Weights of a small transformer language model.
Size: width 192, vocabulary 1024.
Architecture: rotary positions, untied embeddings.
Training: a variant of SOAP for these matrices, 138M tokens, 4224 steps.
Each number is 500 + 25 x the weight over its row's rms, rounded and kept within 0 to 999. Layers, rows and columns count from 0. Numbers have three digits each. The size before them is the row's rms in percent of the matrix's.

# gate: layer 2 MLP gate, 512x192, rms 0.265, rows 265-350, columns 144-191
# up: layer 2 MLP up, 512x192, rms 0.272, rows 265-350, columns 144-191
# down: layer 2 MLP down (transposed), 512x192, rms 0.216, rows 265-349, columns 144-191
gate265 097:503490473478539507485465509533489545511481506534472513489507512485502514527523455443494462473534467547512510502506498513471508531508538474536488
up265 103:536533520535506490490465445475515466526457473530494491496469492526495502437520504519548490478516482474509498506490502504523477473528541540515486
down265 103:528464540486455495532533500452469500520461518503522505486549509568515534512512512490522471505523498498518513481515477529506467493529486509504485
gate266 093:530493487522501521499494499457512519493523522523543491488498499485465467497497523527538475512458454557549538499483484505514516476515535524505455
up266 092:470507509475483493549530501514527520446501531508496527543475503494537479444552527481499509514485517470535509503489491477519484495503480483464468
down266 101:495476515493511512501493468484469480509523534511511489497522529516557505499504545491485506474460529486539516476504487527467485494490476496468511
gate267 092:514514544530491501520495478476562491511524502497472491548520446490473485505514527497496533505487504503488470510495490539493497485495475455450464
up267 100:499485533525508501503521474474520478534523512474474480494528464515445472501504527512470515507475506511471477502465490499486505514476536488458486
down267 096:509538522491491487489488542575464540506500512477474486553488527552511494526482506496479526522480526466498520554495495502484478508492494503484486
gate268 105:501469514484475537499459533513496524476468495478535515462504517490472456474496484508501488491495489489519479500512442483528533477496518522457495
up268 100:496481506478450476514503491491520489501479466520485523494483492487478474530548461493502533477495477501498480485477514516474506513502510481486464
down268 097:560509495476481483507497505511485507487463496486511564435533477533491536479461509539486501488492536545474514502483483454487536470511481502464529
gate269 113:478528510479479511503519513547481505481502497495480510503538518499481493504475502494542487540525481515486510515490515478511558552493514461522519
up269 095:472497481514531506504516487484525519494465522490509524549496482534476541471464485529473461479507515474519507489477501511498474493470513506515508
down269 102:497524531497470539467511474463478519492533445519481476482519491498499485529467506501530545540471488518527502475503533543510533506530450509513535
gate270 107:543526447501525499558515532524521514539428510483501499510508528507517507500503509511517501514518519513465482496503485529474474506467423507505503
up270 106:501505437488480521514503484492508498474469499488477478453512512534519476520501436463469517516483537490534483476484516552426500495471487493487521
down270 109:499539533531501462486523476521492487512448500481460524476522465522506537524474478480506524557483548516522430517507469531511503533473438461487462
gate271 088:480494493478491508502445524506500490484502473515483510461501511532511478521488477520470515515498511547459506487429483483524541492511511483500507
up271 090:526529521483466479478511539524520483517476511524500533496480493505461486518502462472539533502511484455427508496466490525495521499524488467548478
down271 100:433460535486504483518520482500486524507454488515533490497456504509506499509508467539513464467506502475534506507542528529481513501471525481509487
gate272 100:474483486460502515528530475466493512446472495478441524491463539463493523517506513485496494510461506476489503576485521491489488527488501452540462
up272 095:498541476468507463554495495451470502478491526490447504486500528528492484530476502514508566522481442493501543486476493526480481493474522504533477
down272 099:490471454474567502496495424470471529501500524510486526528448544499501465521551486537504532522493514479530484522470510506515517484504508490472521
gate273 095:505467504520479531517511483559487495494486527505523457489522515466467504462510506463483515548495473506493535500480486506517517451476506515514494
up273 098:485507513490541477508498470482489548476498501506466517507480479537530528508560510543480475509490540539482473535525480504502501480486469526504505
down273 100:471513565526467461489475537515533492484468530492515507501538493480504453523510482469515491520484517506479528534506534491490523481502534480491541
gate274 096:461511521495490499476514491447467458503535462502520516472500470532515476534493466526467487462532503563468509516480507561536517508503518498456451
up274 096:481470490484503545492471495470504476503491520521481522488460499494471517578521510526498481501497491489504498480501521500533508544540545507463498
down274 099:473464510478476475481520465495508516510507518541519482502497461459514507468528523462505466480481522505519471476508518479498521511505509514505516
gate275 100:500490460487476498490497478447494543523497543497470493521494492447488560540458529487492477532517545446493488456512486510511466505499522488565499
up275 101:508472501494560464520531519500476522484458516455509509535503479500500470526483498503433499477483481545499497516497506538554554492463519497514519
down275 103:536520509491459507471518491472502525512540512494500508485500492498507504519489523469506508491520554506485510501464541507481489478511508458516488
gate276 106:531495516483520491546513477493545566465544525483489490487485506541495525486519487491530519487503512527497459535500540499482528496491478456558501
up276 107:505495493499559430509511482479484533518497466508492476493476531508515509460531506530520502515524479487502497494508499531500548518492514480482483
down276 102:518501500512491469546481511487479482500481496487488512556459515516475502505524513531488496468518507519505531473461476501467517493488538485481459
gate277 095:522492475492505523530521483510490504503487480482497472478518515527520504539523561498513465491525494487520472476499492540510482459504469501480483
up277 092:479508514466513540522478467464483511553552496470489471538471512493495527477502516507490475482493534496508508457567506489452471490486523513514530
down277 099:507457491507479526437510488510562508450483512488540497492494501483445498505473551494444461509475480478532508485480518524513525512522503451469513
gate278 095:488496482496513466461545481508536519534491444536473531507504478498506458524517517498486563479482509491473487543477504507522463511510530498493509
up278 099:487488475518554457531508483471494521467514492493490532487501538530467547475496520487451488517480492526498523476469488516545537529536449494507514
down278 096:525463498525474533469489468493479451504457491506526498485549501481484543493553483527485510498490484534522500506474476496513465529464477524482488
gate279 096:487454488457494489480493527512516491541529480494518506554528469482530482486477508493494499515481506497499483520532460508467503522443517539498521
up279 097:496509489496511519494524501509486510518547482498506479563493467500496519497499517503516518477555498496466520502539476495489481523476524486456515
down279 094:488478500507496498471545524474513488525513506472524499499519549506452459478502489525507475472476507487471515519465534490487507528508519508506485
gate280 099:483464477508478481481521528530493492490509505502491539473547511509506540507524499511449518470532523522484489508499482510505506505506469524482491
up280 102:478498515534482478514480482497506494505475494503488477519513478497550486487577537475510503466506493487522501521473482526476496542507491498532461
down280 104:481484486506532488521491501536522480515516492507516455522452506513472480535540535531505522484503501443497486511539485527438460520508505459517519
gate281 096:468478468450502466523522554523514500480461507496507513508487557510520472524502513483527535503521523531521477528488494531474483494473486530505443
up281 095:545491489479531515462466488516542482479472517453516529475503510476495453499521547511523493503535450474498526491483504515466500492529512534527515
down281 091:483515494480491499507507509498478494455517507525481461476527477470495501501480490487483448489484499477498510499510503514502491515508515502501473
gate282 102:489497486535494476469507487559546465527462483506542507468498518527468489497514493494439493510526466493517511518486510478498511504523465511505487
up282 102:509496491501523485487475484483491481548490548467555521470483470518494500518501499508496466490479485488537475489510478517517461491497486564485455
down282 100:484510495464529522532497490562476461468533500506543509492499470500480456481518499504503494527463507512474548502538472485487478537513491475511492
gate283 106:453496521499480521484523468491452512504467520514497515494489536482447454496513501508501520490525494450475511506463505506509486493522472474495508
up283 107:469521504529535454503497496557474487479494542473492527460499539533526489514506505467473506501500506487522488541452493490515494530488512496511475
down283 103:514522510514527534438517447459529514489492515489459527523509548514463433455507506463541505537508487480520502514489514523493521510525504457461488
gate284 091:481458525510487525535514482552508468468504530473518549509502454483504537476542517495490492529521502498501473480482487527561511486487526501499509
up284 097:513467521472470526518500500441493504515469492479514500538531519500497503495503522482439453522494471483443493515464469520531501517478530514479522
down284 096:470493502482450534478539495496475549501516486495489482470508459494533453454493463451479499553474525516529488494542473499530520503494523480517461
gate285 098:488454488505523493465493503537474519438473532534495483528488515519444524487514512537440467504501476460496508474523512503498545493524513491441470
up285 097:480508480524545523524492509474488530477507543562448528481495506522490497481466496517447497484515487469497553508499512557519513531531537473455537
down285 101:499476424497516504482517495485491475539503474528475512494475502486497509533517508466521485489518496511510492483491536487458528471509489560549468
gate286 108:485485522460482496501463559509503477473478511513490481522551499456501487479512478488495508479525496494508531477493479488493501492492523485460543
up286 109:489496492502504476465554510496458478510508450473452508487512468475488515481504450556495484469487475507483526519513532526508533529483460546520495
down286 086:492499515514491461524500504493504512491483561500519435520518510473486465493445479489538477458498472520512495484509542533505509514503501471489512
gate287 084:456500415507547549506489480447493462469500470483497478523534453459466520494473516516514502507487542510510498509513492467491466512545486491451478
up287 086:453505466468511508505502481496505467486469500472525521508518465488513480491469503531512539505490521483523488532506490484464475519519483484455469
down287 094:486497471444517547462497526524480500513528484536511478475473473500483544488483536511542502501504502504477498501470476485516469463457486511500547
gate288 086:465517452507520504492512531484500542523510468471551441490484489481526534531501489511500485500514501513532468458559477484524478497547519502496555
up288 088:507483452511476528491488485513499523491497458467496521460463470519511481546511488507531496528501453566530494510512492470498513505497492499511479
down288 100:502468529467479515528533481458490497506522515497522496516460489480479526515524449535478538480490494482527522470544506497539490538462479495539496
gate289 100:507498469508490509502492465500493501495498489489527465498493528490499440505499471495524509492511448523502500539483507503473543490528489473503500
up289 095:525515521476497480496508546479486518513489559487498542483463554487535452484484499502473557487487528522494508494497471512488494498490500475495486
down289 098:464489546507509527521519518525492539522528483472491490520464522485517501497480481477483525509489511501450521535501495497479500502490489495505488
gate290 105:482462483520504438523503533531516482519432525494497547476500513508482514548505505519500524491498523471472504484540516517502547525528525480504474
up290 102:487504496564513494533513481525505499487429469491544477498489513475506525513541504481516473508532476510463496524497519536488513457503533504547497
down290 100:491466492527560453513486460520504495497462498519491507485519488473523514444518463501489503511469505504547473515547531504502496507522509494500473
gate291 100:568488488492524464488501509501498534516502518546503470540490438500533512498515481502494502493499522501463498515467553489508493506513475474475517
up291 098:549515464492563463478509532527485514541513545520444498480528476520469564498488495469486519507507570474499472562514534523483513495522481535526485
down291 102:491472471508509501512501474491460477503481507517520516499496561524523546477498515514515540479460463520511536516512499511530495470520507500456529
gate292 094:549449522483528512474498477515521474458540501472481519507484498511445478526561527473518495499476468501513478488514478543472512470471494466486504
up292 093:517487509494503438471468535509556511497505457482494486484548520505532491511508517474514525510458549487479525491495541489494512521480503493522470
down292 100:469514504487513452515531553503492504493483516528497488542524538461497520435515504466522525502509496512523475542486520468517486496447486503564504
gate293 094:466475530541453508477524492498501489530483526519488453499516503525485508473499476506490467509514490520477486496507513488485452487497526532491485
up293 092:535569499523498515460503525473516532468499513489498514500520553505492508498537511495486499505470537544485466513513489490477481484540521472499470
down293 099:451485458495483538485503511508461535486492513520516495521447510536503465469575528474490538484521462514507520505462517495471438487486493522424535
gate294 100:465476528468481479526508542504506530491491470460452534498481483493518503437535475557465536525505441524487504532480500500531493522488501492460501
up294 093:485517488503564506556482574540484524500449545477507511527468471527510450553499471459494501517531472493492528492500539471472543512497491481550478
down294 105:517494467484546445502505559513505526509491525458465489454489524515501487504489468492463515455536430518513454537514498526518493495524489479492467
gate295 095:474516483491503511509487429477500543491492520473505546467489508480471526553493564472525512519533478579486499473463521480468502509493486515527502
up295 094:487516507476520469497484507494482471506500519506499453534515515499516547467517526508454504514456524496471504507490521533468506482557498532504536
down295 098:454496479456467485489555507496481519463487534484499461481567486526499460496490483515482501492490491484498502530466479510530514538507503532496501
gate296 093:498525530489511504522501508464483451507545523504493543525471539516520533526487496541516465563484477527548517476501478493507498466495488514505500
up296 101:441466499466512502517511517505512480533484501512559491504488482490491503506475498479461530482518483469464516507556519550486480478468446518514535
down296 097:470464497488460495497479510493511522528511501468471536494529509512561529519478501495488508534509570531528442500524528507532506530499482524489481
gate297 102:538484483515510500498502510486530520526530526492523532551483526501489466503511503512484500496473482515515498461528504478500503543454472507471508
up297 102:475464485541532470479500490524528475500467504485480516516502490448500469509506508500486499470485481497569506473517496480517509514461503532478523
down297 095:488525495464515492489505529511508531502474510488491525497453529476493491512478472517493452509497537535483470462548502520455473530511504496476502
gate298 100:495540508483516514475478512496500466508491550489529514490505477487501483471522494478513550512503483538512539461488515464488508487445503500465467
up298 104:508461497487531497549506509531496497487489507462490520486481494521474480508463495506516462467464510533517479523489471523540497515497468504499495
down298 091:485551466529535525500536483492497540516496531516482542487481482474504484473533518492486529470499554506509497456512506495478501529479561515523488
gate299 099:494470539504486510497547519512515547531518466459488503491516536482478528489509486501531478506498498477535490492494466496563523481516502516521504
up299 100:488449527538468502472517536502554516521488488493517498527492532496493519433519458480508520488504519456537473479529444530553517514494520494505467
down299 103:537474570519541485512503537495474529482512496543506480527505480538477495504546497477491473511483530477511554525550513525486483501513529454547487
gate300 093:521475482521452565495519497471540527517489492487500521514501456512506511446511466496489516509513538501512473511454505527532548508507522499495508
up300 095:490534457481515482483495501498513513507502536499488502511477547449496504532453492514499512502456491513502490537560526488503475522550470489502530
down300 102:522513474492552534505532455477476522545490480495491497488466495490503472519475520486544531501499515466519467528442517505531565510514439509534508
gate301 087:510461480508484519489509516511500478492480479534483497516496483500510481553492531501510487486479495524511530511475536490522458461558506489486549
up301 085:462542458489517456550517493511504529495525520491515491482546482486505498482496487475501487534537515452485492493502487523558535511464500510476485
down301 096:493512495504492475535496500484511488523495472495501481497467498528511494511523446504481540470489499516515536492494467495524511480498486500492530
gate302 100:502451473487489484554529513491444499495491509486524489469524518464485501545492467512558528520536507491514481532533494515466494521492508538513483
up302 105:496498478505476468502458489485478525454514534476446519457485554467505491471506524528554502525481515522526507468486492573512540505509479521513483
down302 099:527473507538496554513530532502513503532497481497464478517500512494498515474496436472502501475501511506479518475490570494458480513481511491499534
gate303 133:483527500463463476517487556486476501461499496527503503505492486493507476515532492536506515508487498517467536475508496453485509526487503491482505
up303 127:476545516504508475490525496512495508509486469475476434477541528522517525490504480558542447523461480494471521488481469500493502516501516514509489
down303 099:486523507467512454498495495475487496500479492500515449519503493477462495491470496530505502483492494525489551522439539510522494483518482496482559
gate304 093:498512461535478474451503540473499487488484490472468471500527494462507480491470486477509503548512491437497519499478511468489520513487513538554500
up304 102:453506516542478486494495486522477532480457480491531534510493495494545470496517495495470471473401449520561511541521469476520454478505498535490486
down304 100:466492486509470498510498532481527533475519510468519481530484485494477521515517483531498524488543498466502504456504512475520522508470495508507490
gate305 103:497523517482500528497463518490547522490507546467521518482502470511477518482512511507464528515527497451456510447530493527480482493477502527561502
up305 105:522472493477514474449505501495496493505497537482508517484477471520524508473488498509520519517512494456507527500514536500495520503481516535496467
down305 105:484518528519480536487532537518500492507532500531518452512510477494511543513487505497507520505510486487483472519501483501518473529524473518477487
gate306 089:510500486495521428502497482510464477521508485535456521481538527531514495488494483542456541495503480472497493476531472500534522490489533512462535
up306 092:524478496487459491510469485471530516486458488530487466519515482544501534481504514478491473510529538491469535486540541520474460515538496508524484
down306 098:485462477463491522482474499504495454496492475437502506498491475446505528504538530489484477532455494504459508480487490500497505536521492535498505
gate307 097:508469494526514494480480483526459477456502497489500499564497501502501492521516504505472513492525462477513538507462481476440474509546519480502497
up307 108:498520520541454477477474487507522528522496531502512468484492504559506475500473523475475500473509485516509527460498500485504489479509479528511531
down307 097:496508497522555456498535449502531500546517506513467538536509525507471476488508502512522499515489507535503461524503475500492477538519500519476460
gate308 099:505470511493519483503475519525448508511462506472523503513520513522439458502498508497462560490482482448478491480482484490532460501520494509539511
up308 104:483530477519497463514492532503477505507526532520483522492449519481475544472482520536495508497528483477519502540477502472513495498538510484444495
down308 103:505511453516501517443564540522488527495486456512492469494521540511504479472490508501509522495497473516465489498478497549500525494475472522514500
gate309 092:509528521498520525462458486500535475501533538463495488442516499537531527459533485503563478502482517518513529536496474486462501508514449494520496
up309 101:484476484521530506515493481520514524490501471525533492488502513468524495478528477512484510525451530509488550469515492509552445522529526510467490
down309 090:491528499476522464450516519478511427509469545502528464515511477494525505461464484493510476508493506565492473504505510486506455510491469514512512
gate310 102:513496476513489518480516468468504526531486512495525500495541462467494476537479498461545521524517480501560526500506499498472485506515497544536546
up310 097:455448519482509493539481509515532472485479481532506541489534507515498477533534518507477484503493539507484489501507521484488518488489484515494462
down310 102:478445495501534526481463483482535530495514496509456527509475483523494477488516509510481501493539515533489478511479503520522475483482494505539485
gate311 106:493488520437518505459492479477454492468539524509464491516523524515486506511529516532525494503502535503516507489455488531502531493514481495512462
up311 105:496472506454470492497486464526440466522500490498492496499450506502518525498485507455499519467477483521529494490470524521521477495471500468516517
down311 105:512476503472503522548446524535467487518499515524503473483496502510538534460471506507487510529486513507481473485506435494512490498488585504527500
gate312 104:553514529482495501504524484510475489531491513509507516530510513492484492433538501474502528468504516460591529510517456475504477500530501465504485
up312 109:515539520486464495521515525520516488498497506480466489528487476509494504472513488493501474520515486494497493465531534539542559475467523514475473
down312 100:522540535528486543550512521496459503507488473515485502500485496487482500487491496497538484484523482452531478519475484433506506489483526513509524
gate313 100:509475500485498497481489549510511476468480481544558479512509487472474469461498505483478498519528506463479507468538481476524455481568469545496481
up313 097:493509492462505493471505516520495499497536505520451483496552551482498508524481496490471516479475511478462493481454478520475511506482469489519525
down313 097:490473527488503458480515483510524496480497529548524536441466503482480486527541518542519527529513499501508507484511500519504500503526485466478513
gate314 101:487433536482492498480513533522447512483540512485495559516490500481461476511482521535520452470519543491522552511536532540538476504496499436498492
up314 098:534551484544509481490546471524527473499465500516523477480474471469501494478514510502460507467467469499504466524503459498496497491479485550541544
down314 101:517519475552450543506511505529486489504482511513505473535481462516490493503515460487446486482486458491488516490484453505538457514514492555515517
gate315 093:525477490515478458496527517527486485504546522545510483515522461513497483478510476525523509445484514520502522544437512469515498505522488492503556
up315 091:520514533473465492492483504514513492433489444517489506498504525526475472508471498456463507518491482476438480493489481520520482477540478516477510
down315 095:468551493554537522498506489526482538476476501513466544546483489508529469502508479506484514473544517515510499484530447509476498530485531530483517
gate316 100:476477481499503417480528491508522489482480501510514506482519474462525481492507516505473518476532519532523479525503498457502517513508527466517530
up316 094:500487520507433481481533541478517526503467498480492524498489495421470467502474542464517530479524507500526463514514514469519512476460477507533567
down316 103:507474528481495500544490521522482514502521529559522494502523479494476499491520522541545520480480487502492510516478497461504486519465504473479513
gate317 099:514505441529493506532503534495471513540499481528546533504508481489505461492491549499509493488503501497433458469488473499506525525467505494460493
up317 100:465504511497532475542523423502503487514496503476531499518474530497516509496510531502465465497520477514558472462419462505537474501509525463470507
down317 100:508541489480513476504473489505509496515539529513513513517486472533510518538544553460552546475471513515480506495472510506503482484495485508485507
gate318 093:502477477458476496508515519488451491499466496468497483522502488484507523461537556512470503520507479535515445468543506496477519508540507560506483
up318 093:481495513441506528488503505490516524510477533540491490458512452486524502484501481463514512477534478497495522529499528503516498491469557435545515
down318 100:515494444476513556490508536538521489520488497537483481517549474528471533494497488503486508463554441500508468498523532502485458491473481499541469
gate319 109:517500489517447490501495528464509517536485466516506479473466496487494501486468457518481496524507530472495551494513518470492523441551543489506492
up319 103:506485489502520492519506483447452494449429503513497519504479464495521507484553442488495473481532495485524464503486485521473499493488495490454529
down319 107:481479526507520512475513464496530509497448506511514496485481528451516517520529487471466483509511502493469503474441530484483515500510517474494503
gate320 101:506451495458475486479546500487515531458512482497487523495518465524466519532485507491540517495489538526457508490517517483517503444474470483498514
up320 103:501506505468562474536507502478487519501485500486473503496535547531478503464477460513519529465473529471490486492486502518512511529542469463514501
down320 102:507476489477494512499473445465496550488568490541502492486485480485453481530488469502545500483508529532520466487500513489504505486519498513514462
gate321 085:491516517480503503524481535496479508527506486538493492509519519483494459471552528509531508474520482449485509516422490527529489525538504504470517
up321 089:503517516493479515512481528512507507496491486495481514503495514471513448508533532506530500523503493502489525513450486504498466508510514534493499
down321 093:457536514534493500487497514520502498493522511535432491526478538510505512484497489526510502466501505457487451502471473535504503473498514480494501
gate322 104:552532448498527473499511479496523534513441507516519533517529521503486481505517495489468546471407493503493520509503521459490487508465523492498537
up322 102:449522518542501534496501496516493524571484542506496508553515520497498493474496500473510527494550521529426507491495533486508484488508489500519483
down322 101:480530514532500505552509517498477498485514496549516498520480547491505488498496501467534484456476473459484505523489478502483523499489504501476551
gate323 100:497480464517505511492480509467510466544497554452458484486483470489492475458538505494501487518493462509495474452511525489523512519540464502498509
up323 095:449483514502516501533522485513545461530470516508487502554463479522474496488480491464480522504477466520450537500528489462525468489571485495477493
down323 104:498514524483477467514528488504516534475515486519537506494466507501518461514499512506533494494591509542520519528495477486525491500499521515496464
gate324 099:512441490494493491550489479505512551487489521507526535472470506534512521492516501549549511483503508492513501522452470501476540490492522504455510
up324 102:458518529465489519484513494530536524488499483461500478498486497507484492470493497517451500530527468550467500506531481490482505500538489519529487
down324 095:511488532479486514510516484507495477456460504544501504487512480490562461561509478498526519474511521463495508480470505547488502501457522523479487
gate325 101:472529513508518497486479471520506471508512513476514499510485502439549523458499492478498530513476458555482499510496523509556530549520515482490499
up325 100:475541506477506498467488488508523554453467458510438490482533524567514454515510488510480463520530525513501493473501519537494484513505495494487467
down325 102:509498504479524494489495527495471513521538531473467521513533473547503484505497452501516475451514536443474481478518441519487551502514442492529516
gate326 103:490480474525486495499527552485494533498523477496512532486506532477504531510560532486449467533511517556460489500566518491556531529474511501497517
up326 100:487448550484489465522520476499471535515474487477522478509513497530474494523480458497516538486484550510474510518514487472489489486524498476511514
down326 105:468490498516495534480492494476453544479499450496504532514545481500548525497522461501498538496541487539525513502479517549563494508495523483495487
gate327 097:509489475475507471480488493510528554480487467550527443459475548507490455506543460545523500478539493454521507489479441494529474521468492488510518
up327 094:472470456506471510478501483465499486493467486537498493503447444534508455477471509502470493525529484514501476522514528512490492541491520512480482
down327 097:490454460475512515516482526496471484464522523530529469515525479522519520541487495518486487501492487485525488473503497510512483514495509474507543
gate328 088:522493502508512474468493517509487480520512507504463486522504540519546513452483518497474538499471448496495449510546528487485557469519539501516449
up328 094:560515477459473493504492518456447522489534482487531478517485493476482499476513505470505491500509545479525508479507460539510483525523465553485458
down328 106:463509516529455462502492500508498543461507473479501507492529433505477511519511438521459454480509536522517529460486487521474472464509535481550466
gate329 101:518521463501517498512488495484490514465519541474501461527520551500457500506518464488551515495478483481472521476504523518471460487530475507488501
up329 098:515480492555492503492478506520512512509446526553493482479540507523486467535523451477524471465473498495483508486471515549537489495521469512539535
down329 100:478513470539481486479483517468522497521507534521488500496474508559435503432487459473513481501509485488479442542492498491468518523558530529483497
gate330 105:484467469501501549474523511516497516495559507540456496480519495474475515467487522482522525543479501512512499492509478513525500477491455571495470
up330 097:509502466506447487532486515470476515472505493483525492499521469486501495476501485513480510493515504467553515528452501518527481466468500495560512
down330 105:511464513500499452495529467499530435554514485512519498499440488502515518479533552519468509499501496464470488508497560497484491523526520506494458
gate331 104:488515498487465447537511492443471520482484534503521449504473508442522491503507454486534482528466465480506484535494469486516471449528535480471519
up331 095:494495527517472541456523552516502486570514498519501524486482464498461551471495541494464501452498504524498500483483534471519493528583535509551460
down331 094:510499488510515506479464512444421507508475463511516501547508499501474434486539426487476505487533532510538515524523486520480470506504492487464539
gate332 094:475473480475504516485529508513503509485520514490501553469486467473493485548520474492481535524491505462497519458525514523488525468453481497520507
up332 095:478526534530540488519504498477500486556507515507447465494528511515470474541494466527479519526518525487548496476525530501506490485494521468478542
down332 092:509497432517448451518449519516514546497454506507511512546484490508503486494543537497494523519502548487548500536508524513520522496528508558511503
gate333 101:487521498464500508466479494519507513500499487514513505511459520483550501474471492509525526435498477488526482501473490533511455544457504463512494
up333 099:529479452486495455502507443495488491481494477499489457499472550458497490514502477553511502514524536511493489530537495491481503481487492507452489
down333 094:469521524501526465511520572480535486506503480490544474483501504507521554527534518466494534554428496519524528479484491507502520507530491495446502
gate334 098:528536516540497511505471502513522512527446505486499509498498463503465546544553515479473470526516511494467479479496538484461503529461513504522460
up334 103:522499506490511490505461423488493505555515492544499498474493506454525512492498500511514505499490500462472457532461528544496519482480525519470485
down334 102:501499534495455495544479470492469485541497557496472484439522514485514496525500541513480491490539507473494535487532474518497502509476530501539475
gate335 110:534504512495523477516504472482519509513479479474466497504458475569494490451475496507528516498509526459503493540489545510522462507535450500525531
up335 108:510513542492486505523493523502468508514516527516515494532492465479514517490463501506502456524502462445534543512498493534471487478508471493538485
down335 104:524472525498545476542483516459482511484517527497494493498491478526536475487470545507515547512479447487496493483473458462516530496472502515496515
gate336 098:518495513491514528499540482493496506529469466426461501468493534489476486490447461482517544473460490533525491509543500483475487489541473516448520
up336 092:476481516556519495485502496486516493475511451568459489483533474533524496497533540503484478457519464481522498512488490467498490527473459527491476
down336 109:492527480489473491486525528526506520502473489453527525533515434498525469466516540473502501565510498462502503449489486486512467527487527522520495
gate337 107:460462472482463551532517467498495516511456495489474494506487471498473509521476489534467507549463513502457490509519507509548469494510481511499533
up337 101:570476505474479518511522496535499468449467523492506536476510478524456494519487500542510519504524484528481504536503520497539499491488459546483508
down337 101:486460506480426549510532518533505495510494492517492488506504537484533493498468503480514472482470471515513503515515511516468524466511491495492513
gate338 097:528541480501516538503557484520537527524521491533481498502523506512498512522514535513471498515487527491506586488495491458511454491525490467502499
up338 097:483540519502502499549473495472513475505496479496491492521497468499517483502518497517485459519510474496519552460524502516541510469541476489502493
down338 088:502447510502503466503523447503516519523501510509522505505486491518494489482532553494472495447453470547487487500465485510509457525476500511505483
gate339 090:491512511438507503532491539505471448526504511520487525518475470500480500476491452503471477516503485497514528494486470494503491500516461450517522
up339 100:544488474483488554505510476497507486478475500500521448523497570465473469550499508480526535524473524525461534511523518516516524473498500500480541
down339 100:514500510490490485501537494510498489541482482464547524521511495509496509524499528472507510554534498529510494543513576522534489460488518504515513
gate340 093:498500452465481519474478516522504539506481507467519485478505506454483509486472474496465533544463502529521513515468510483500482523460439479477523
up340 095:486526549492498552522430488488441486491535500522458525479544490525492486544552510516528535520504509490476494521511511513497502494526528494481488
down340 102:482544501517522479482506486525539533476524460564488504475480504477477520519528500547505480456495521497505496499463510486510437502472514439495505
gate341 094:505499480503513486517505499503480485510504460536486502517498522476498496472488497495573500514489489479506530496526481491454447454487510518461510
up341 091:556503516491512473542502558513467508506441495486510501521527494547511491461533493523515505471500498504530509505522492523467515543510509470510513
down341 097:485495499510488448476516488510535499468467493505494481502507498490491478490527488519468536447539492521531500464539502460529532508498474510531525
gate342 102:526472492513507516476456502464507549486513521452478486480539447502549530482482524479514491500505514516471466536535510512511539508476504493522468
up342 110:498490513524504512517464442508495540450517448520487501481503567476480502498505475483501456519551504510491493470495465475513515506533494481467489
down342 103:464483486549490459480511510518485481495506514499514518505488506529480498481523533535485498483445503465516516493509475509495495468520524509476473
gate343 101:513498518493483505505551455491461496526515488495508527518497494493498470463504492500467514483488505448528483515479434527515514453550487524522531
up343 094:531520442513536486505514530534537525491511508514503497507458530526481477520505482512493476457522511492470469476496510497473479508486486514514504
down343 098:457496479501493512505499512501486522498543464487466491473461506529486477491506427530513517522455494507513530535488470478474530491499496566485472
gate344 105:483524462507484500555552515525468547495515496491492541505500469481523536482511469490519489511503504493520510486538513528522526483481509516475487
up344 119:484486517516495520525505520495484514518527479465454498481458518491522517533506512520507489485505490538453454445536535498466470464471484488562519
down344 109:496525481493505518525490496467526545497456474501514478524532481479512453459505537500478474526485457508499476523496487486492545506479500501517521
gate345 089:495498499472503505458490499479497518516515448512522500552453433491510521517542531462464538500474505504481494550475499476492496494494454508519570
up345 089:485501508484525476453516477497543486511527505528531510530479498484518531516542503492515528470494507500472484542542481462477488511516455492512517
down345 104:560469452503491529543498434516480555490489487527483472474510508473497497504487541519485521463521475493510508506474491505494501499494486496528466
gate346 103:522502514515483496537484488477514528540518455508512528480504540492541477551481486472434486456506543488514470506515461531485484470499487511514502
up346 106:505540496521497521493493473499490508443517471499479500513517511479502493513497527510503525508521507513488548466521529504470481513496471495473502
down346 103:511503496540512514526460509517498512515512532546524470510487538503522534507515546479537526460457478486527527460477537517492507523518505541518524
gate347 093:492506481514530521476472492500521506495486481522483520492509449546494481486478516466484526496462512501480525472517488499494540519505483452511496
up347 099:508476494544514549542533480484488506514537462529497494476568486505466552467507522456503485520515469524500485486529478494491489476504555511486498
down347 102:496502508457554484523459489529494524482526465498488469500483468507489468508547446451507522483474473482478508459517500487517536502528513522482502
gate348 113:479490513516486500467489552509517500482514499502518495478542525475501507502518482511501486477495521535494503469506503499489487488498494493460535
up348 098:476519477492520526538485507497501489501524512503518525568469525488516528541461520466487510505495524511466497527524500485503476499478543499518468
down348 106:467484515477455488500508467471522511503504470512517455512471501503475524544522513471501537488512525471511514524477500487474468507513464522525496
gate349 103:466502523506492497511491509495510471436467508487495492471523476492474537484516495492526548539495481478479488518494494491524495463518516544477530
up349 097:522512498483486421481493486453493561486520544481518487517495496479529511487489504500541530542512475493525490554484484480506445517533543479497480
down349 103:482469499504550542488481496477448477457535505513539486484530493473499511528483523504517519445524504485465504471491506477541514489473478516501491
gate350 101:498466458444497470526480447519468476484524507494517508505539503475481509467506484541513489498504480515506488492524484519501555465505474510504526
up350 102:507505501506452512487510487483448522515527505489465535471488459523489491478510491483537516537492532577514501527512487502466523490509497511513500